{"hidden_act": "swiglu", "norm_place": "pre", "rope_theta": 10000.0, "qk_norm": true, "init_std_up": 0.0281}
Each number is 500 + 50 x the weight over its row's rms, rounded and kept within 0 to 999. Layers, rows and columns count from 0. Numbers have three digits each. The size before them is the row's rms in percent of the matrix's.

# layer 12 MLP up, 704x256, rms 0.0677, rows 537-703, columns 128-191
101:490515485474413441534516470584532528477561507514441447485503514433453476479535622458597457546529554417499562525504485525503509496465512407460376576396535483425465617509517484443594642508519544
097:480446523557617494429583486541511537602461495455490551591522552595490504538425443427451535533569442587444449497414460486428457449602486480545493451507499521506447482494444497573536556562418530
107:504492505529505553487499431506441486483474466454513450548542447445549546536561501529498439514546404423375429519432556509473568527464567455521523398657550509590574549526466530574525560438472608
096:498533507514438470504455444447429474547502525530498493518512489460519514505402546490526538530533525497547493455574522514524504552496525510565491472438569474586541439488502460432510582551519458
101:447512432438502417561466516480432506600490582457509466560537510544506505553526442477447436568500463465468504570482534501490549541490502521571571592452502490705389480463494457477448462512434547
098:462477413536432527451451516553484559498526471477542562432495593409412539472531512528477526455586496491561532419485478447528453509440537456536499530522579482402469459513519546434579501561463554
099:490515522544554464471474509508413424533470562545550564513594529483554503498437557499532454494545547528430608456527529529550469496505504422506510585517446377504491528479516441497480464472518536
104:460526415424486460448475468513459528519513508486466514414503591461418511472429486485502484548492484484496448454564455586538465602568550439540479411466559571489536516429486487558563578461586524
103:568420492563449526514482546543447514520489539546449476548553476554548519510484552492556483534577517378534431524412425488561501511545517508544471465459512436493517481465391562482517430554501391
107:443468494419468529432495489456546473475510493470523524534517509508587395420492533504468470461465514522550529468514556605484430524507537520500575594525391503464436474418611621516532461600529536
102:473447466484483503490554497513518594511552439520499421488601593557477505395441428463513577399556548519530477388385483398490621412547510495451446446465386537533394485507558438441511585490503642
093:508596579567556547459467486511570389484497542554474557551469447498441518410464486406560595537451430510515543490468465500388506436475507547470524522579479469516482504529507460480459521440499462
105:512499458565550541499516517563538463540556539572467429521523528558458517492478574528552507460570563444476481539435500503455425585550398440501430594485573619477543486435563485573493448511403510
100:452445517423499503606516502514395478477519480507481492490463534478569445394422458570461494559481445514503567468526481544432536647504504440508399538497528510492561498437427582510469383515534527
101:487489498450493568432469542412468487591490470561630453494535522582540527491493546521506438438568576542524564561515488446580486557542555665458480448458470531550483476487458528450435518542429427
094:589496489506583506464447514437588506578548477449576521446373535487492432536535521564429464523479468488434564561560517461652461508555551512561530425472508545580461488494503576448495512521431479
095:493422527422466520470534538449440500445552570590520533405590449513464496543530481486515493468447584546485485537518575441615541486546461543538512555543494471534456481486554467465481517563453403
096:551520500546504461504552426430489498484502533528502448493467500563632601516471421554530526456481513527494553492460459573433493495521503506516529485503545467487426440584564583458520478491541475
096:513479509612511438487450576432485491583499434504438495529472405561535542529586532447484498500502487554550517529556447588444374493480510589541495521590496500421471582470567546499483449529560510
101:473488483493430513593555543516519510584483590353540472512557555502613533391513443473538459458483446541473538535555514463546544507438524503505514508415469493530512519472569556496531518599517555
104:524492454526534552557486543456485507476466487500490574410628465511509419483485502519471543547504461593514584550528513445510584391479552555605496523479479458546563458535470473499532568445532486
101:581489556517512466523457455504623550477565493525490552358412489478522550534476465475430465535509540483450507492499495486487568573466451462489555516470349509566497387399453560444512549551459527
105:556523566577528492498480432613529531467435496508557466490608625506481483478442578454508484414445509468479596423499508483476558522461417423428484513460611465540549530467480486392557501584454547
104:543421559572481585526467432484456666477475406429530563420476456474573524496449504533541487456476560584529521403499518485582513445555423488565491551458381426537563517518508533472402482494560483
099:489554424440567555436524539441487515465556414467426454459546452433389436537460548513459447499443484468565500566497527566466528513465514536445496473563466562564514486459556545543452399457515384
098:470524517540443510439430520484517409455441519515441476482561389428486534501502453457460486560464479484463443466496499499477566525542573562486558491533436534528535504492538503633588517454551436
099:582409532419468497540559470533461556501571557455521463518469473449590408457419418474483552540506431524541477492553439514547568469504504476507510427440432587466451604459547584530477477502497570
104:459496505562579462517467474586509464478456422536535484545504475534499442492571546606406448468453486512353466457469507523528494605470544454461645489436498531565435509424533482436512592480522502
101:480446511480545583531416459542450555470512555546508501614484420527553452424527524421524498480397505496502574520501632485444438504425509538516529497545523525505499469601375428471474575476476530
099:512592507479495395530527544552461610573545558485471434570460536611509496569405588422524459474497577541536425472556528543462498519472522436428460467557499471408552480513508400470517519447495470
103:544418432467543490507486530419573585526503398527480601429489544557594541529424543479590532384478486517468636499392424432591570520483463453500537459543473553449483500483573531551487463471506557
099:546395533453428413518449505535494428610481478440551492571499446475529559531439467450530503446482496484613492604525566548508523530445446577515549488548475500493523547535487584493556430510541474
099:526515519502516397512443462524493539429486512512538612519520516463545464509507479528483469492467502575460566423411460539456520488421538510514520457495532401575476493557511428502507496553479463
102:475543508450517498472551484449497537594554511476449488547440453468519430588522526557457547488561534469469538526441429469575533465525348461489501504489440488461482503406466542365523525502471471
098:493497437560541493499536439429506558467460456492383590475558446547555540559582499572539403424470542543556495488458500461442486455363491582421448451495467455562458517602518529404589503529479467
097:501468548503473513438567482465563455464477543530451485450505539443329470540457539489489493487439501449512519409441516425570538453594453465573437428444514446518534504499520539508582508493420460
100:526555457534538434521499501500464463540476543527499571466521468469488510512542523495487471409423452494568577560542494494515497455631519520522546361540532622552491461408479463549477551545614483
101:453547571439425386433498580535553611515503500494510426522491452587523478486490498488452522540582556463541459533505455503519444536521616531594528444531482571491520600512476512482518540512574456
102:530558511539539501474512393491525478520559505473473469498449586453520510594484431410561532509558473486425566480522435588539457578516476510534570500442494534465430516548438418462505548577435426
102:538405481633487506564534481497473564497477504491520501529483543567486414459578590449441408476499531562528515459538484464567481448440497368436522609502560451517425563462475433442522432554553559
100:543511536479484478466567592487494522471422535466550570501464470458575615521432414589536580481489495512507407538515439489464527549550603595543482459572555506432551416523443620551521493546449479
101:492582414489513465458492575496512521577519558485460517470494548504475546474488497525549503502470549476551471555454537537385451514522483459473428448579552501501581527618519450440453420463529422
102:452550460533596595547519505544553482524451452549579559517486574487356441636463482571513481509372473492454521455534494563541516447507535476490571476511464526516505495440560495500487467436500591
100:421375470511479500509525419397488471479531506496525455520540369391494504369447503515434581503503591518552481542636483534517502541548532453391500446479601503556444545528523515432509586422443463
100:444490529459463530491444632512467543527447452426554416441521551483495452624450493524466538437520405486510472543477526511542498514535529625548469508471438524423522503549473489465440501461478490
101:571474479550529567487529534557452525384489473495407435579525644513401585518526443567420522505499408521493553512513500487427543549462591550551452399565484468507534532533456503494482444455535525
103:552485534482502484451547518574441470446463477514488379539549554500508507481552525479514526482583523499481412514523504455500466547442534433536458552413555538575582406442502516488392430503456427
099:607459550418627586568430541541537642558467499484481527519548430500550529477509549502455525507472455563460455513534461390475508480516436493571504524540519453513514468510571475464516433568559474
103:538457452482614554585492491486514498516543445405425581490553580524517527509397412559420485400514457508422484503487524500484469458415418554549517465497485470552571469571484497533489520669417519
102:487593421575460589489422604484531450537562471581476439494537504500511526544554523537603565530483408505551542504528523521485468502499459461460547549506458486552530472608449490451566460488493491
094:476554518557512511525455532513521445409506487480475531529421507552572538499475502495520477523370523497541489484505530430486500537524472569510484535474512435465530441482474622549576522504536523
097:513506502522558631466529541483558393471524468528571467617467502554530467530505473446507516602490537408580610510551509552493444530512468485501474497539643467391487447509474549502458514539465495
095:462431503533467510586457453516448543497426430577540544510503516545472494533540483415434477497592486578533539483501452449509570434519507522495495511499456446515459460488476538467377514501419474
100:495504531526453466476555459541497475608586563526557540482503528492505447574497475552433481513543443444580531599517539411464605441598418532403502572472542494400429498536466479479512465601549454
101:592471531537490428455478377540524557429535506446478415475514409474488521505488433641564505510376498499440452464464506502565476513468401440444539475494607497446491528500528513406518568535524572
100:493475451506505470525520474441528521602422572539478522609506462480587457491474472618521515504582502450492541450585594513459525581507571502474524518562499521533631538455509478369516497648572526
100:506557536480493525454542555592456507432552519471460446510554559477454435466503548502431535445435442476510575543618489505477456478501573425535524457494573488455494343472507469535358450458511453
091:469526429505448448458518523493398453445505468477455539404518524506437465534488567489513529533507469445489550481477502443509437424483432420513422524482430444477405474473592471392514480443553501
106:414494529408470539465456482499430520564577498573438459514543492512442530447381534518607463431534564495531518398451521478500444554560553480513472510430536498538483528525597581377557508551486492
104:526546608537518470522480496470484493524454484430461515430481569512527473448556500572461542545492551488517455431541588383524541513545436458483425451384508460493418484489457530501478585511530478
099:471498516458631527473531459491530480548574539527482536479479482544510486627422589569469488543545393435493410444559468551395466448579542579491441483357495492454452487525485500596537526518530535
102:463547567494544532473538577540509478487417493538518492429504445514419505485448479519521463518551498458502509520438381526471476490458559616487521453457487496506575379503403466596578456498566368
098:385518514516530535518488558494437447555506453514430560536462408453544481545363492521538611445495449470531469540547515479533484482466528536430371495487484560516529425556494536536458550599453566
098:552549512524477503597513481498583518606465539497479485506525481413540444559523549514472439443515505539465516494513449507363528616531547443468581594508468467474484543553487495505410544468424512
095:412474467512444504540505486521454466452542517492556517543481482454519430480567560467564481374506564393465475504495479531468483479484536458515495545481489469519561538466426515493571421508458458
097:521575431407508376470519464455404544510465497549557522507515472482558499476453555438553476421403471461542457458538498498505508528520404470524459547520497490477516480499493481495479496558466468
102:471549451493492501499470447491512586582457479446522499445529503415576461400515525542456474440558406549488488489553491408462529551435552439563452513548454580527551470462447523560495566553511548
102:499538442447521524518518598525620544523512489564565524491563575422505452424410505600572429507411471552444496511448423486528538492475500439474457556544485521502465491522444488542455555505445485
103:522463555549508438558503514517429473488570514445472525495411545501515532463472569558429502560442509465477515449470594608507451494510521549457480447408539560540525419472519504436443564530542545
104:495526550469552396544477508485582543459483498451543579457560423503462401510549580486468446558414486477528561525439483576517525487523549464403526370494555448517519500544492577443582470494514486
103:503502443533519462538547457487539548408571455515487497491529581441528596449545499517547512493489556545529541501509532473502526570408575388485519512552494552513570580589445433531542472465507579
103:504488550581518528475505418496414462450584515494490452444466485464578540528465590527481568527467542516564557520527593501524551522500524496481471443545565461501490482496396581436519464480456491
094:587557487540533565489482450526500532656543497508513446462506605420518412538573450531516464435534473455496468473479509538511541490500472529491527493382411504424460385508425539527434543511466440
097:547513538429505549415439556597557593489429431478489448534416457525443505596479544475581559422517525560498494562486407554470531460513523513476517563520467581499497492518477465582473518616482435
097:455495601434528533526452548428550566556399487432492458419561460471431531539551440555501463526399533547569506478472486573492575490449502496580465451521524426515506477548563556454454564412518404
099:526505538465480460527563436581557562489598468540566515462502576461563459451549492519597540576498463424460575545520515468511527592538423476376519464543575476487538513539551407445583408499451521
094:558620490435523492564551519485545596489523542462447508471484521535528486511501458493513572411476408392497505504569478440541471536543513483480345554436476525480547504454494372501532530463396509
102:473480567534516470495506519547455509527517576529471507534421546550489443486582474525496490538551480407535513507479478541517526444474532496554561503505497500529423462427469480485601570591535576
103:493525550482529564580462616505415470484589508522553588412521521553413590489389474535559488517549530524603517500496502447437454475546504533512538540553478455467490448591449554555458470504480527
096:466492535568487493445525388580567466573551472449506543434555459439502480456538421496524368539508494457512499573503479554509546503448506557493603487438495457474483541585562558506510540494529496
099:506527449403426461475469490470410469527408510541542540465587369451432405556483541481535438531499549505367456472513511414397490580465433490513549460551574515528522455471450513490470542532519492
094:464481488560472421531398510421429504562521530460531537516474419534414493476451502499526506482521557504496379472487564612532544501501517481507522568546557547510575591542496545513558447514537503
099:468539538500464498516539494489516447444424531518538431627539541503496516426485452483410487490455486454607485481418434418527395442479523486508556529400461475515504543464528515451477512552611475
093:486501542402519441505551448562530436528462481541554559489527493470473505571432519500500441523501502490453410460590516505426621450556525505431492535467541558499444515478431490492328454566444507
099:448505487482544579392481557459505527459508554493496488510517571481438462475523461581554438445500531562468642366483508461524459444503540458473433469543552500405483533442541550505511547439575495
103:469460496572578553492427613430566595498497495567540461486502484511481456413537507387523503564584521545502483459471534527499459518450527531504562517558376505519519557465462562564480414446549526
106:413484479445482511441510460400536500462493543440621552522516491514557461462505476513512523551495473417557518509429510546561420477494485471496468530610482538494556479477503429510519496557516519
098:491532472462530484578533448536487453570564474550527466424503488542491535548458507587516480524455432542537564558405522449575509526505399452379488427501448518383531525465543512414580495544433540
104:566424601480585623469449522541483462538460523499571471502494429487452524493476552479511520439482539508495568474545544402494637472462501501507481534548409439424518531430450530478492453446511514
096:479529489473501481509426505480476521612515481577587490467492479495507448422502468507513553434565452476548544523411518518453448527459445547587422462528469424542506581511521447408449456575466540
098:519603581460521544558461443606504508459451505477456557470518485519493556474520573487515485497357515533465570541552559416498443550462486514476515443520479567463475536441462481521522503509509545
096:523565553535496459490551507482560584553442537440422462476582477488529502498523539557532511524593530569487500477476419509501479588489507502581604481466504452519470412551539586503537448427464438
101:530627546419452343440548502501493459461531478508585493451449508479545541529490531545422594582493585480531538568516526556528418565536504515494577485517539493478460528538515516442519442538456508
103:504474566490415552549473466507540554409558480509540425481534463533592521493552504539566458487447527537515459450548557382403464559516435536479447520601530453615546440382592518478523499522533512
102:465508533507479494530556506372524628445458443448494561506511466419475506471506427461478480518514453495451571518525481526481533478491523420464543465505517559575572403579470558543525454489408436
103:510484500590529503530526508569498510581495581440567452558479490563534454568462550529561462423525480395514465568478518561532516464568587490432546613551461487489511482508471449464545451492463567
098:461537473463495470458536529476449497387506485530461436571521455363488476461518583497462535537506487577445510525519528488589466606464475446445401491433493430441484425475417537555379527441505479
102:503431393553503585493571554575560527442544436532500568435489483454582622468513460425535498454454459459462478514477434546479467484557554630513379491525546531562463574561453472586556484468464481
099:506495530504493518539468466483424585468474460439450485461469523486531482451472490511526547590475580459348472461496472538495550566429493450513476533498549505519452536464550508519458559558558520
100:445559548470498309607525468459513526425489501558562543565445511444456461546563519505563471475514498539450468534466514515414403493509487417507467521509542476496482436538524547526483484565460573
096:480429521508535431429517531588426536528538447572494524452590521500438464465560523420431572620558513536389484504528521493505484496567493468458529447444530498514509417513546443472430601499462468
106:532441469504572545546489586561502480477515406517423559478437573468407558506456380499440526624530498514526501512549496508529557563419492552455417572470404605536526559517558515481461464581474350
103:586562392494454505482477558468532544578582448421508496508466549594531464541396598483520511537536558496479549523479461503468496516512498570444543383468533462492448547539434456584484568527472470
096:545506439471457555519516480392443530426499538464482608541562566562472478484391525514496437452599567551628582593533473573511525571525518452472417569480578510501559508452586491470487574536486528
099:460459501497439516487504445468500502418521534429576546462522453421528579463486539426442521562482534556521494494530525478513539391504460511391467433457537488409538451602555558469476503481471475
100:468510458469500463470464499448504404555482601550529543597514475405415439486593541569516594402508532457497441398508587438493481496493465456411508457535474453498515479519565564473452503482508515
102:544556603523549410447508469449581539478480425555597541458521535482487513529344577456598477534476572501405471523591432431563542485515517461409566481545575471567451565501489485430586526540487504
095:558478445562432526463422487408424471491479536453471617521558504454575523596518510488393482556521576553571475527576583577527491538546475502497628417507510537430592430484433629493496456499433521
105:471669442520529526456556439458474468512526470596432540475519472538545546516509522491595543519558480509558592435497523531495520550566489546513513501544539498530529443529524506494547379477492610
094:443494495478490561522510469379509426478470520474470529520490633488427498523558455403486418469538497377584604402515536526488562487499479492529500473502587520549557485510483428561533553584507456
104:472483448400444590576501491467527583468586479509407465506447522498362563500454507537490490510552449537475513528552482395494596418530513493542473529527430452568483460640526468541415442504489553
103:441410491547531509469517545497424461464526464491505504517511495619515494540469455496556465573588501503536477509379541555441464602534458370568510509513417432429518583429556489450510542491455505
103:437479547463538522456468454486516556438491555481411404553573436558543493435395427487561463555429496565529496548481544567424497493429490507543441456353525491485578553537487455527437565447468519
104:522436526602459599551540418519528494552469498489510543499472531501480546485517505498545483515558489611535493460434490603444492615465485453516545484462464472434407507528564589486513513472590538
099:579483436476441522561423508438547556514512505522475527396525593393489469534570431441554536527485563561490471498462452321440558504441573464429514569478560518473482442439516477527465446580463529
097:477457450548455509442454544456514452425562496457513453597610433472524424552450489542595426527399469533437424473554478524563531414472523501504474442485462487462507470492453510523547483500500524
104:370430525498518494492515496500629488488534501555506505414522457493504491532540478508455504520445523551544549550509546580536409431465485476409491532596417499473463560542553516505490490478454538
096:484453539466466455461535403518500506481541492523580533466396447586461538466434548474508565544559554534483547491455509475504427473558421438491492521485451463582500475470559482530508558557490518
100:535625528522465589527431493557471388495536512480498431485511557515457456452563584541519389486526458519451549436541552524524522569378417448466550484497532465452397484622525542469575552513557544
102:530526510453543476558492413520423551560495455462573544460556583440488469562506481495577436545433476487374438421503443599547516467555570493526511434526431499481495480595499552529495520531591484
103:418646510512526520548518502410475513542495489520481538504506517451509591461503502502404513483497531503516463456518464543553470508526502567525529569638505502479570451495463499465499527526512396
101:520605548420442456573512549494351449497490492533518428444522541485447550543546495473554492466476487580484445520514462437515427527582510489441448603440478491471561462536505526440537478435447487
096:421548446481519447541499520459524533420505535488496390512467370517508550539552472470490513591438599532557487463632493483479575583519520529584471533508567588475550525558579517524444468466541475
097:523574528404496504461562522573587477664504516408423397443454424550410440583523564435448552562439615514469508560584523459486538429413558477513483450534442481514558503480501477536462557531470471
105:499434448488539491474451470436565481557453577579594542531506428448521568544512455520443561539395527518507552548466525504566538488487542468509452531541502500418529469456558527441521472552491517
101:423461540484509445488488492394451508459425535439483502508473570505439482497437435476543555522493398505568496588522566447528434507568492582494503557484520474431516564493516517425546446486468521
098:531492482565507518471525390499474547506562552484495544505528532443560491502536442504425518480402410617540547620585495495504492500538520501429476334456476485527539488487467404516479478459469531
103:576479482452461443461419481492476561448483435584543578464466545432546491486439531431557528410556519608491392637583486452428533462573556553533578450437554479425448498479406532519532546549489549
101:579511563428512478509453484433529509526486459498503482461530587542602492620514499500446503455484597567461535523512397442456584443560490515420467420472475513577391567498560518535564418503417513
093:550559499437488499479412481462563416443459508525510468551486477528508497524534489585455537492530513490482510478479479457438498495497500490506492468492529524478484511442494579584541516511551499
102:510521367468530584509432453517519497509472452433492522622376586446501471504442525496462431559365527449546456501534529543532448471556502554457432483426430521500477502592487504466427498458543442
098:506529452533569486482507514540430496510452504500470450535508514618558476505491589491471550427560529562509544468452388535575461514523444522554595464567522497466530445501637522546536464499509522
096:505492543495568566466508521490499509438523600531486438558522565528485561463613482453572473516419525563471545508490497483528507490464504473513563564483575507537488587564472541520465422467529533
097:601546600478577469511521503519468484502433487484488479473537519527580485526473473582449490585475546552504494451439554570473453574393479543472561442473489447507512484526422516601500539436462585
103:474489440559463439435525523555521446508476482476453457469534492516543486485497516495478558507522414488504619521538585645476569546393521596439603499488475574456456495509567587502448535546413457
097:489508456437541515418503473514550519549458504529439609449507510504425478512460495502497507586568502608434566483542574515541539405407475431513501493437588479446537521474530577489540467429418472
095:432445460432496462445512490603498491435516360538525555502566545369491463498571467474495527472525476542393475451473503447536489467536489549444538495456498499460511437553588530466529535541464524
100:501520492459507480392536483445560509459549459397472570493529527510455508500466433429421493569472514451468502525520601526481588456545502580526486498548520496507498524625494487550614456479462477
099:578538539519493516511535485541568482571454457412553368571487564469500515583565497494469530529624462546519586500522461593589432520532499545485509571516572516486506429595475459486459498431493427
099:535480483451478529524497424537481482531566419532404548512521466458405469507551520556398426456453468407548443537484348562533562446431493465500501485419445402506512501515530396571471431452581538
095:403388572500480412457573543501485516521606435528563536369542516429485476547459433550500408513553545470511483436428499536501502597373447507488508587506522540498461472579516500556452483570453477
107:514502501446521488476563508514520561476474550506495445535496507500571462528441390517487507586411482507519501448578579559534453522632451601511507554503399506482479421485481488575493449481540488
102:528498532393506536478524463504555592534560522411583432514530475420528500534447557440560536518495460487547505494440546520384505485577512529408522431512486390567545431461540431580495466480479525
102:608385492490458481512489491500431464493554452508459552500491512557368461461542571515453554526446480510450586548496490430591529526447553499535486469540534569540582492523508514481453442489437535
098:552573453498542477495548467522536450463590456486505482481512465424558492556395555529448496495498486534434506543527475432441632580476475430511526590490620560545477470453506540500445407453501557
105:491597443362501543438441417467422458517487457524504457462524501486517544515513491521491418452466546475576449462627454465491464383541474596406563549599472437431517477542516533492499466591482533
097:494545468512525591476483514610524469431504540472484547539494559399525443576519573585475571493578506573464481449622448508508465523473486491466440447531472478526418508453558495449466440445494508
098:556511468636417508443508474529440534561513524590405521472445548546474602488502580459516421618510525491410584577516512556570615606430482455519462470491542517512492619555484433468526499495411456
099:499543501504541492572517518499509531523508489507545538441499532603535500478469424455487516561582585514467459467525531440565570471598431567469424542509500535438430508524470502528479443613550475
106:547487459455518549528482497528510473422554585503517590491475458474449456454578478552495489519468464503469490502565521424442578506536519499539538570539425517556418467483473399490639492465454545
098:597415472500572449481478446435506571505496518430504573487493483503492593471553492551465443501543493468546521547549488447587530442433433473426551553572478602442403474595512507493408508578392506
102:551501475477534515568465573567467429546434576565508495511462558512458524522537592528560548495579552437508546563447515580539518533443503481507439487411489509566462522568481486481436589597502426
102:500507510426507420512485436519571475498442558546542483516430551502492457529500463512437421451603470432439449539466469468562461511533377549578531563442488511562460492539540481445489556523530482
098:533422547582537447514408525568509457460492538487543466506447546394454505523538501490418508532527492590440494512557523474562538548513485406451523530542534533521467505520540588529513424467517540
103:551524563543501556502516494498465530461638556496465596590512548562520497476405531430494504538472454546400477420426481567443583410430505451441539521407551472477458469539488556526475488426523522
101:411475549620447489563437455541535517575532503527564576468459520540556516459533398583462523493478543432510515534598425527481536485451539476529508501537494480516500516541522400562550496451551449
102:444566509570488553501490465473597552510468523490648488468509440495479656494432419494451496490509513499509467531486552468451499508399520485585441568437468506503543445455468488441537502375497602
103:466484467469535538528496593490463440557497526528448481401508500461496537590559445470530475517458449458491483534529503448471596481503523591500542595530511571507570503539453527481427500501535543
097:429468588444469526509437496494367415444490508485445403431523519484434602512471475506467460554540474487528501502452527562456556531475534539440569497500501520502601502536469479462472493483491417
099:546491545502501554568483519500578581522479537506530456471453443434598562522546470597478498450509470470503539617499462449490435529460576514540552453469517499502454503470479558500460470424483529
098:451485500446435525472434476532483516472461431525606428485549432464518484475488428472550542509504459435556494474446504538479497585476589534587425500485395522508466483454483593526544517467623467
083:434441592562592528554501534573519540544546487472452494425497391454482466497509532540429531596467533495494493410461600492525586488469519500524458591434438431508571450451546465529434446380453529
100:492501622458507531547537514494495537462519470527505469475449529511575471481468562476512542566474436491605524451522542518438580525426589577485542486494474536467470417587511486404513401510422409
100:506533490515437494514497422536470466523480507555524484565526497459352576479531504477529475558483513503579529601487497549485390575476499494559541392523562531485586515448488414535449494491535527
096:438540515499478559382490416556548464383547517602537617461471549443499552505517485523516526457547465539558489504449465528531525569440484516482469511572543503490492442537496466550550503477490568
098:499525497501479512421576411490535500484513526506521481525514389393439565451469477479537571529423515480468511471450425565551471575533471550439452482559535463555519500517477525547508411521442483
098:523510452561433492479445461483439616466577527489428412465396519488461648406561533518555497439485491471556564565498501560514425489489413444545541442593459530544555535555357429446499513452450454